config.toml
n_layer = 9
d_model = 128
n_head = 3
n_kv_head = 3
head_dim = 64
d_mlp = 512
vocab_size = 512
activation = "squared_relu"
norm = "rmsnorm"
norm_place = "pre"
norm_eps = 1e-06
positions = "rope"
rope_base = 13100.0
rope_fraction = 1.0
qk_norm = false
attn_scale = 0.125
bias = "none"
tie_embeddings = false
parallel_block = false
init = "normal"
init_std_qkv = 0.0355
init_std_o = 0.00684
init_std_up = 0.0355
init_std_down = 0.00419
optimizer = "adamw"
lr = 0.00215
beta1 = 0.9
beta2 = 0.99
weight_decay = 0.081
lr_head = 0.00843
grad_clip = 1.0
warmup_steps = 336
schedule = "wsd"
decay_fraction = 1.0
decay_shape = "linear"
final_lr_fraction = 0.1
batch_tokens = 16384
seq_len = 256
doc_mask = true
train_tokens = 147000000
steps = 8973
dataset = "wikipedia_en"
Each number is 500 + 40 x the weight over its row's rms, rounded and kept within 0 to 999. Layers, rows and columns count from 0. Numbers have three digits each. The size before them is the row's rms in percent of the matrix's.

# up: layer 4 MLP up, 512x128, rms 0.105, rows 463-509, columns 0-63
# down: layer 4 MLP down (transposed), 512x128, rms 0.0956, rows 463-508, columns 0-63
up463 113:493571505568550476468524522506457531520430509487484497540520494439490529514540557448369514507482490493417483481470376514524505496554498564527442468463618464530473497522529490470473557464477483
down463 114:502529503480413463476486491539482505531503558506433487501539448513510543411518495495503420466485502520504482487474512475490476454465517526528410462550481572481533434517463443478477490522528422
up464 101:520517514572476570502491579498590452491481553555508540537467578463505474443504529489528534505472478462562489536454443522486515484509534512505480510463476478510462492536483506559436482524517496
down464 102:496467482434489563533546444542499499479462557480475482518522459516519523441488512535575493478508472566563518506495527532453513487495507466533458534540530511472496518480486461396510502443436399
up465 096:510561517596577502445439478501516511549522553558517462550446522460495480405494453459495476497481475484458507545417469516510480542487494514445419525551535512522490534524452504524500525571544492
down465 095:443497391504476495532467517447432567450486484354507534530550468518538498486456531506507505525535501517558510534541517459503507462546491413574494530566480502437484510477520471477493510530442531
up466 103:490500455491537471477517485482567480512471519447614519572491503474468446487453476549450522571525520504531462537525450542559506469537508562495493528446486458587528509458503445553507484502519522
down466 103:481549397452465542477552499489501457475456466545500539516497515404500521479506469558434530513481574517487560490426523580527463540427570488495452506541534474523506481526483539521562449565486487
up467 103:580530526475508519577535531545483483478435547484612485517499505465510562527488503587488431445444515482541459409456505555495498452501480471538531511433481500472494514456458552433488522543533537
down467 103:454518552513525461526566468502530527467484493477489454458510551488503481446485388504466519480503519465419584579477399495520540567486476497563491466492485528523493464486492546537465481553579545
up468 106:508590520486500541523465504500479467445489556474471461488478509464477478499510468459479530533426481573498476487461446576502535508492513557429548508437546411510481464404401482575441552514529451
down468 108:476509467456535474551502500549478471396432530528532511525524454565517510481518518495475594540512514508470449595481525452486489426509499481483476478538587487536528490458454476453498506490541519
up469 118:462523513510434522494550546541540514480412530560469585426530536473534456505491499492507470474466539536505414502482416501526546497508508518566565587436463507472514504465452471485505512481423423
down469 109:484507494456488458475491504450573535452477495504488490406554461446528525507492558431543496506537562451489502490489480442484510519371556545524487507486465537439514488478448419547574507529499547
up470 100:546463455525487536468539549442426466494492453508524566491439490533519574483569512574485467486464467470538476445475485484594489513514445567506463538519556440531493492441516538558494462530487483
down470 099:491488468457533524456474538509505504533475452491454509466367439596505491579456460550491527529480434484476586505509494517560487495543464496527471486456444557505491520469566457544554492512570549
up471 102:490476524509456517521510504549505458552530589574447550538471491532455535410504511441478445550481480522499455456519468523475521500507485525490514506462410499488490494449458545457462521422512549
down471 103:475440508522477462491479540484469507547445510497488554478488454573457492498456451476462474533493439492553428523436480506499509518463443434536476530443424581511539485528543476546478437447535476
up472 097:546491542492417432455520548555528505486470534476539509523538514517455480469528516501494528532460429479573501546526444557483527545510518553497548603505499497494434523476467529490503504552571516
down472 097:561507472529488463435481509435552514500455538465444498495525540573559437514477510523501545514542461534488550499492496482445527548543469430539546539474461496518572566480524531475528547547498518
up473 089:564566512494458462515476474481466473527472446506542580531508474522416462480478566498441493486545447479467455497562475522491494512467469502469557586442508483449484430474556477556439509446448485
down473 097:439500550487490388542516466552489553455446498444495524463522532541536532550517479502487482597497524490453488479463544491480491475503547505566574545533497447493416465582504439499479499495492503
up474 105:455572480473496509511547551478493502540510458525582591501558503516463514445487484494491609533481539532519486453563498520573602456508467462467494538503539437497537522463447490507463536510533544
down474 102:520423512532493467486502568536457521594520524441530482455565550512411528511528452506574490536482372501432508499529472442530568406455466497489484514496518502556519525490527553500538492494465468
up475 104:549502537507572560487526401441551491517534524470486504503478512475481458483491505539452552474472585562498455474503542573522551474520428410559543462470526450506508539514463481506492463475525496
down475 101:439499481477530482470498449467527459508606448475490585524427469514550511548472542473417446428453471516510449590497466544505494553529449460550429531511434522486474496501505480556457493471483536
up476 095:510521494465426449478531482486462460533417548513531551529539581441520494470541627541511531474520452549462519437484511510581483482506487524480454485560591454491525535489476567530478525494471497
down476 097:447493518483493482519443463506545561565506531478526522475420474497479434525503471444449514481587520540572521437502509536425430469544465471569502524541481538495439507526468481526505542538496476
up477 107:473472497541563489427562481440548513496521484520516515459470467501508552520527511524502525365445566550494485544542556527545522529554461484470458536441526492516518492514433524508449561537503425
down477 107:502477463558515568500572493498489449421512539447515493505540486565454456490545399497471455591468544444507443496497517510442469524507489570539504511468551478508514570550590503523533504535539562
up478 106:477519453545523483428526482499497475493542497468456510524491536418468517524496513479383540454450469512531498522488414503592566501493380456514499513459564447539488508521555464486486445516490519
down478 105:512499556509570519487530568574456531532522523440467484535569453518494556547445504497488467551509463559500522525464520502455490473480493550457521530531464418441453506544526578544466528447501501
up479 097:547544514555487545527490524489554456473487493553492551461500567504446465476556554510520516597491514477553463476503440548499515552467516497480441533466504510502583507533477510558411547570517474
down479 104:551437545525578497545542499471572492501533482470521547461517517481517536492331451518535515465546470569517601449454530518398505497484503503563496476472434548522541518495450483498526568506502551
up480 095:538475556479541490457494467542544544536537469515505548575433470460473449451476549437484457542481494554481447495544529581504420566502445520489555551479519479414465603481461484526493430471499494
down480 098:463432491524487499480559563500467505475506519497549437497522530512477417401566494515451510470499532475475550505506460499404504558452546473574488498527513405520458501483469444458495540484465525
up481 097:537460544559547534546499506493466519495481537547476507467449475497476515510464484529502518560526440513504488538458506549520529479514481554482485499521495491475517515548385428572490493520441483
down481 097:513463484468469475517520470506521525511484476514476474531528467518467445584556531499466451568417469502571471530517538537462490483487526491544424523476536496515506530504506526492442521459504474
up482 109:551574506528458509524519555517523492443526528510532449487452502508477474513518517479489513524525461452551504538496469492517564559520518546490509553528472476482555500499422490539492482567525551
down482 107:571521425486461543561419526493461538487506477508496504543506478512473554493482520505449436550507487489483448492463544508534501462567537510528468507494546547492455480540545518543513530482464528
up483 111:510571440561509541460480429517540487533507492442543510539529597516487541485562479494490407482461505549484509468538515457576557470546461499394476531488465486505476477491519484501506519495467504
down483 100:466418484531535559461528464543581543491495548422512488504565518613444474549489527533494468490507550459516580462518489513444428492488443517523452475499456594496511411511493531491538521579518527
up484 095:529569391538473487504545566514554492507473484488470500454532520492508517450486536493492549514410454554428478490470490492468549451493504551529528429447496517508468570449455457459485448528512462
down484 097:446438536487512513503494566526440479520509461539460504463490512565536378466562426558466395551528499554486532528504481477508476495488500512591509460469440505481540502442569526463510495536525455
up485 101:581550539478508442579563502576544505504480432524566536551473528504536473544479486505381450450507506496471474503468436541527573508524496513509471504499526486443506464504548478488473409499491537
down485 105:448481545494485459475456552475423551504536483523422498461595440476542479492483520468544450514493556468556537517475467508517503506422557566541457447480444546438518483530540459509510530548512467
up486 101:499466615531448540541472499496494503473461525525492468594509512530472492526507540496499517442495581569483476390572498563542514484517516449502508478483562484446558584448514527479423493476545536
down486 100:530505457487516534569478462479546533444519562480446511513547499589516546537484491489516471495598445519499493489418507505539491516540533577441574493573517451527482491489447519505505422412550535
up487 097:451469498579520545494464545591496422561439478494482543541578514458488514539530568408535443501475577533530492455497423511487460446516458546503501439466483470508458511509456493492482503529508591
down487 097:549549477427508513457520452559546447492520516479444476433494434533549494486514560466470520516476532429547490520480491462564497461483464523487434529527516519520505517517526419510531523469507511
up488 076:512529554454439442527498461487499467468585417541472455523482526520554475465529525466459500522465567505493495462493496433535573543511472484539526496545439505503519487465484471496420472473501435
down488 089:537472533440478484657469513479511453462477490484488527575492514523546490481549510472507512508504480518450680498534483498464463527493424527495512506480498575511484518493556523517531520517526492
up489 102:548517448463497458468488481451512456543549512466447568478457518532534512425462493486488467553443421482529455553489458508551509525499491552461415531523510499474498480509494501492442465475471433
down489 099:559469479555561445535486463411500548458503435511481547538540512540510517458474525523538523444434502439503452500428511571514535506486416506557550492502540557486507511455525452522551530469493504
up490 102:474527501555528545505572539427514467542502513503543538525468518510484538484503462562487505491522502504484456516483428514488483472472449446513486521454504430408542533433509496525490416539509592
down490 105:454508511496495460531510491540540569493498529480458482491521465459453483524544537525478460523505435543531518413548495573480556511460547542454419484510453526618505527562484478452486575505421451
up491 098:533550457518450574511502459388583464487526425475480567484519491445485547524573527485467506566518485520552463500526526497521490493582478448426475450528521479452447472504500515591519499481428500
down491 097:500523548538473427540532474494477560520457390508474472536530508493472541512555456501436522558528492521453628548530484501513471487473465542478538495496477500452475379540465485460448502469541536
up492 092:505524479472543462523474432392496510477475474500435459499465513482520537554473501539490519451453502538561457500534529519525474404479462481494407448556503500450562454524589515521420505451414472
down492 095:460483445462480438507453456465463506458559511542529472522499516447449419546456433504551590517430502510509492469507488457509548584466492487509569509520547552491506478454511516493498495496540458
up493 105:558509453479560500468448507568528450406560491450544533473480469488450463485492454516470462460483524589511418503501579536472495518450409499499500564471497443503473473478462443483517521504497472
down493 106:469478483514504555518456478475473450478529524464546483565436519526492480511477455522518403519539501511506485492524516462496486557552540496546559494483531502490537551503420465537542475487519493
up494 081:515477563543488485493417517580462488434501497448500525485434477480562540511505487500499539496477480521445569472452460514491541548409471487495468496475558499524528492469505466575487564563581479
down494 086:438539483497498513482500488428503477514517506534524507503501501475471473565479464512510423541543543488518378515486536470527489468544560505492553399510516486487529545490484521526480431452453517
up495 099:452509499548513521551520507468497523531498427485510564451446539523506578488546465447491585425470474473536488457535485614538475514456499531422469529409487424498545545461530498547444521484521518
down495 099:486518492453483534464485522515490473551482614485507513524434480504527486475484500557449525404553520530501606428581479467490415490485506500500511470513539429451457502481492552495468449491531480
up496 099:481566472516508553477488506481528501532568521450474468487455459465522543450564469501511565483490498495496484567477457484499468518519516537398539513406459459530491523512468454449485533519467459
down496 099:539483523481528471474526494433485530511513453491566518478488494504533457484440369553535494422521537402492575476499455514513479561468532434486575441494481532489521495412492538479525514500585551
up497 100:545467505525543487573530438455471524492520543445485434576539499461501453460537520445474400517494557471567496507495489461546516520523466497520484498475513510559443538471491520454484515535549462
down497 099:454494526520494543443478491548505532532442491412478520469517515479433462511582597535430499481469528540511521456561458520532437493451497488429501423506477448494522480489595495473510461456480550
up498 107:454490474515521479467521549464535459510506473511512516617491564511476505469521554505502507460516503485498454513521505534534528478578521547481527489428543407492510590493547445607510474506491486
down498 101:458543490519530425572539521537603523463528541590555477482453470479479439430459439464538473477489500428556485479474486531443425518495536526449480574447504473537505535498517471528496499567436532
up499 095:547573491444536487495457478475520442503507447480430518535549479485500504424567539544473521461463562568451429539471516501496562477430506505544483492525579455482424496505454485484465561441538499
down499 100:457462520469553480412461435530570474540572494445542565495502481455452463469478516563498493460433529445491464553513491427549511511533411513452484500503492505488530483492536402557612516497541568
up500 097:462557459515472500456531553512528469501492379516474486561472489498484569446512489523508474491513542582418450458587424477501452490519444492544547508502452481437467521475516530474440489457403599
down500 095:456606483487532448502457526495498473486433436549486517477485544511509528474618495475470461564479579469436525518564474459502460549462509479538510519462504566436531511550508469480423451607547509
up501 110:496448540516466540528535511532487504532520454466547497548527456474568516528562587489550468484475465502455449515508519436484447502524504496504526551480454472390528493520460509514474421448526590
down501 111:426443569509509520501478561462527575507507491445538494490500441509475457468603472535517519450483496495428443567523489522590483515535504492555530482519513523485528512546516504475557564481473537
up502 099:479522448502468463598524476549519414501462503516449529515509462403536476478500533474513438501474530497513440472490541506554502468580540562499462474513573466427477482417471525478477508442514574
down502 099:471489514544501525506538499497511458495498416481494473451469596519560490485458445483492452504551522433531544498461445479556418536519526503511553511505511441538588519554478516483503497483482531
up503 100:514549541504533455470491552490554489500489470523510518511441478445471499425504477540451443472488466500460512510434476579516535486513523564481469459502551438463441422357469543571509532549476478
down503 097:427488507461473562523611482515478531420502461471466474528496457553480573500521474449441540471499501587564535547580523461495486432477509490514533438482510552518521539557517444475540542513476482
up504 096:492480445504465529502392509525558534427475570541517515513509556438455490531475532490531451541487480502537471460465415481524437451462528508526507495459539505458507493499517513469514561546552515
down504 102:459570449515496558463488492451528516448489512465525499510469496546539539565484448471505567392495499513450539516469465535443494508535486503473532503466500474575447448542480478570510522441531461
up505 103:475520483521583506544483521445561480546403527433504551602563517480514483458507518466491502516477487485538471485469481507537503465510496518444467491513558495484577540531522545421520561498549509
down505 105:570492422509519528484461431523490454457490538494512493509535496490525472566554479483448506419558527549488551594536476401550451501470497478439484556499464473457443573471523467475487494537489476
up506 105:563495517474455562460496495458529506484534524484477554462421511449504471458554517492477516474465536517541484547517441560609595493527547522510487473525548528500513567450443467483493462461507468
down506 101:483472495469477511485554494452467470532537499527434485467438495549490489457439448518425533547492533532526539527545479476541530451440548499515550460552555599491494462546495444468493421471427554
up507 099:481501507511548509513477484514514461445477494560572445503446469451483520442454453523413506546507434452448446581474522570577486565457474464472519519542571498508456487474462505554504533490453516
down507 096:489466476486419524506431490584509506450571464501472472536573515565567498499513566473509492511472513545501469443508427487449528506538505498532563543518479509486522433496545398511479520467491432
up508 102:504532514498541559542554437488530483488529549470523457494523493528456548482518522480493542541519475473460456522443539521507458506514430557472434531422458491503510517553477467477422482479419504
down508 102:506474442495427487432462505454495473443482546486520475545549505532532475410538516498530596498479519496458424507521498652470500559486507515550544457472512508472498468451565502536455422498525466
up509 092:519526493460505466463463502566554482521493521470488514505538535414453486434558538521495553501429490507479493546510428491497520548496501519587559447467481477552535522392476529541490434515524475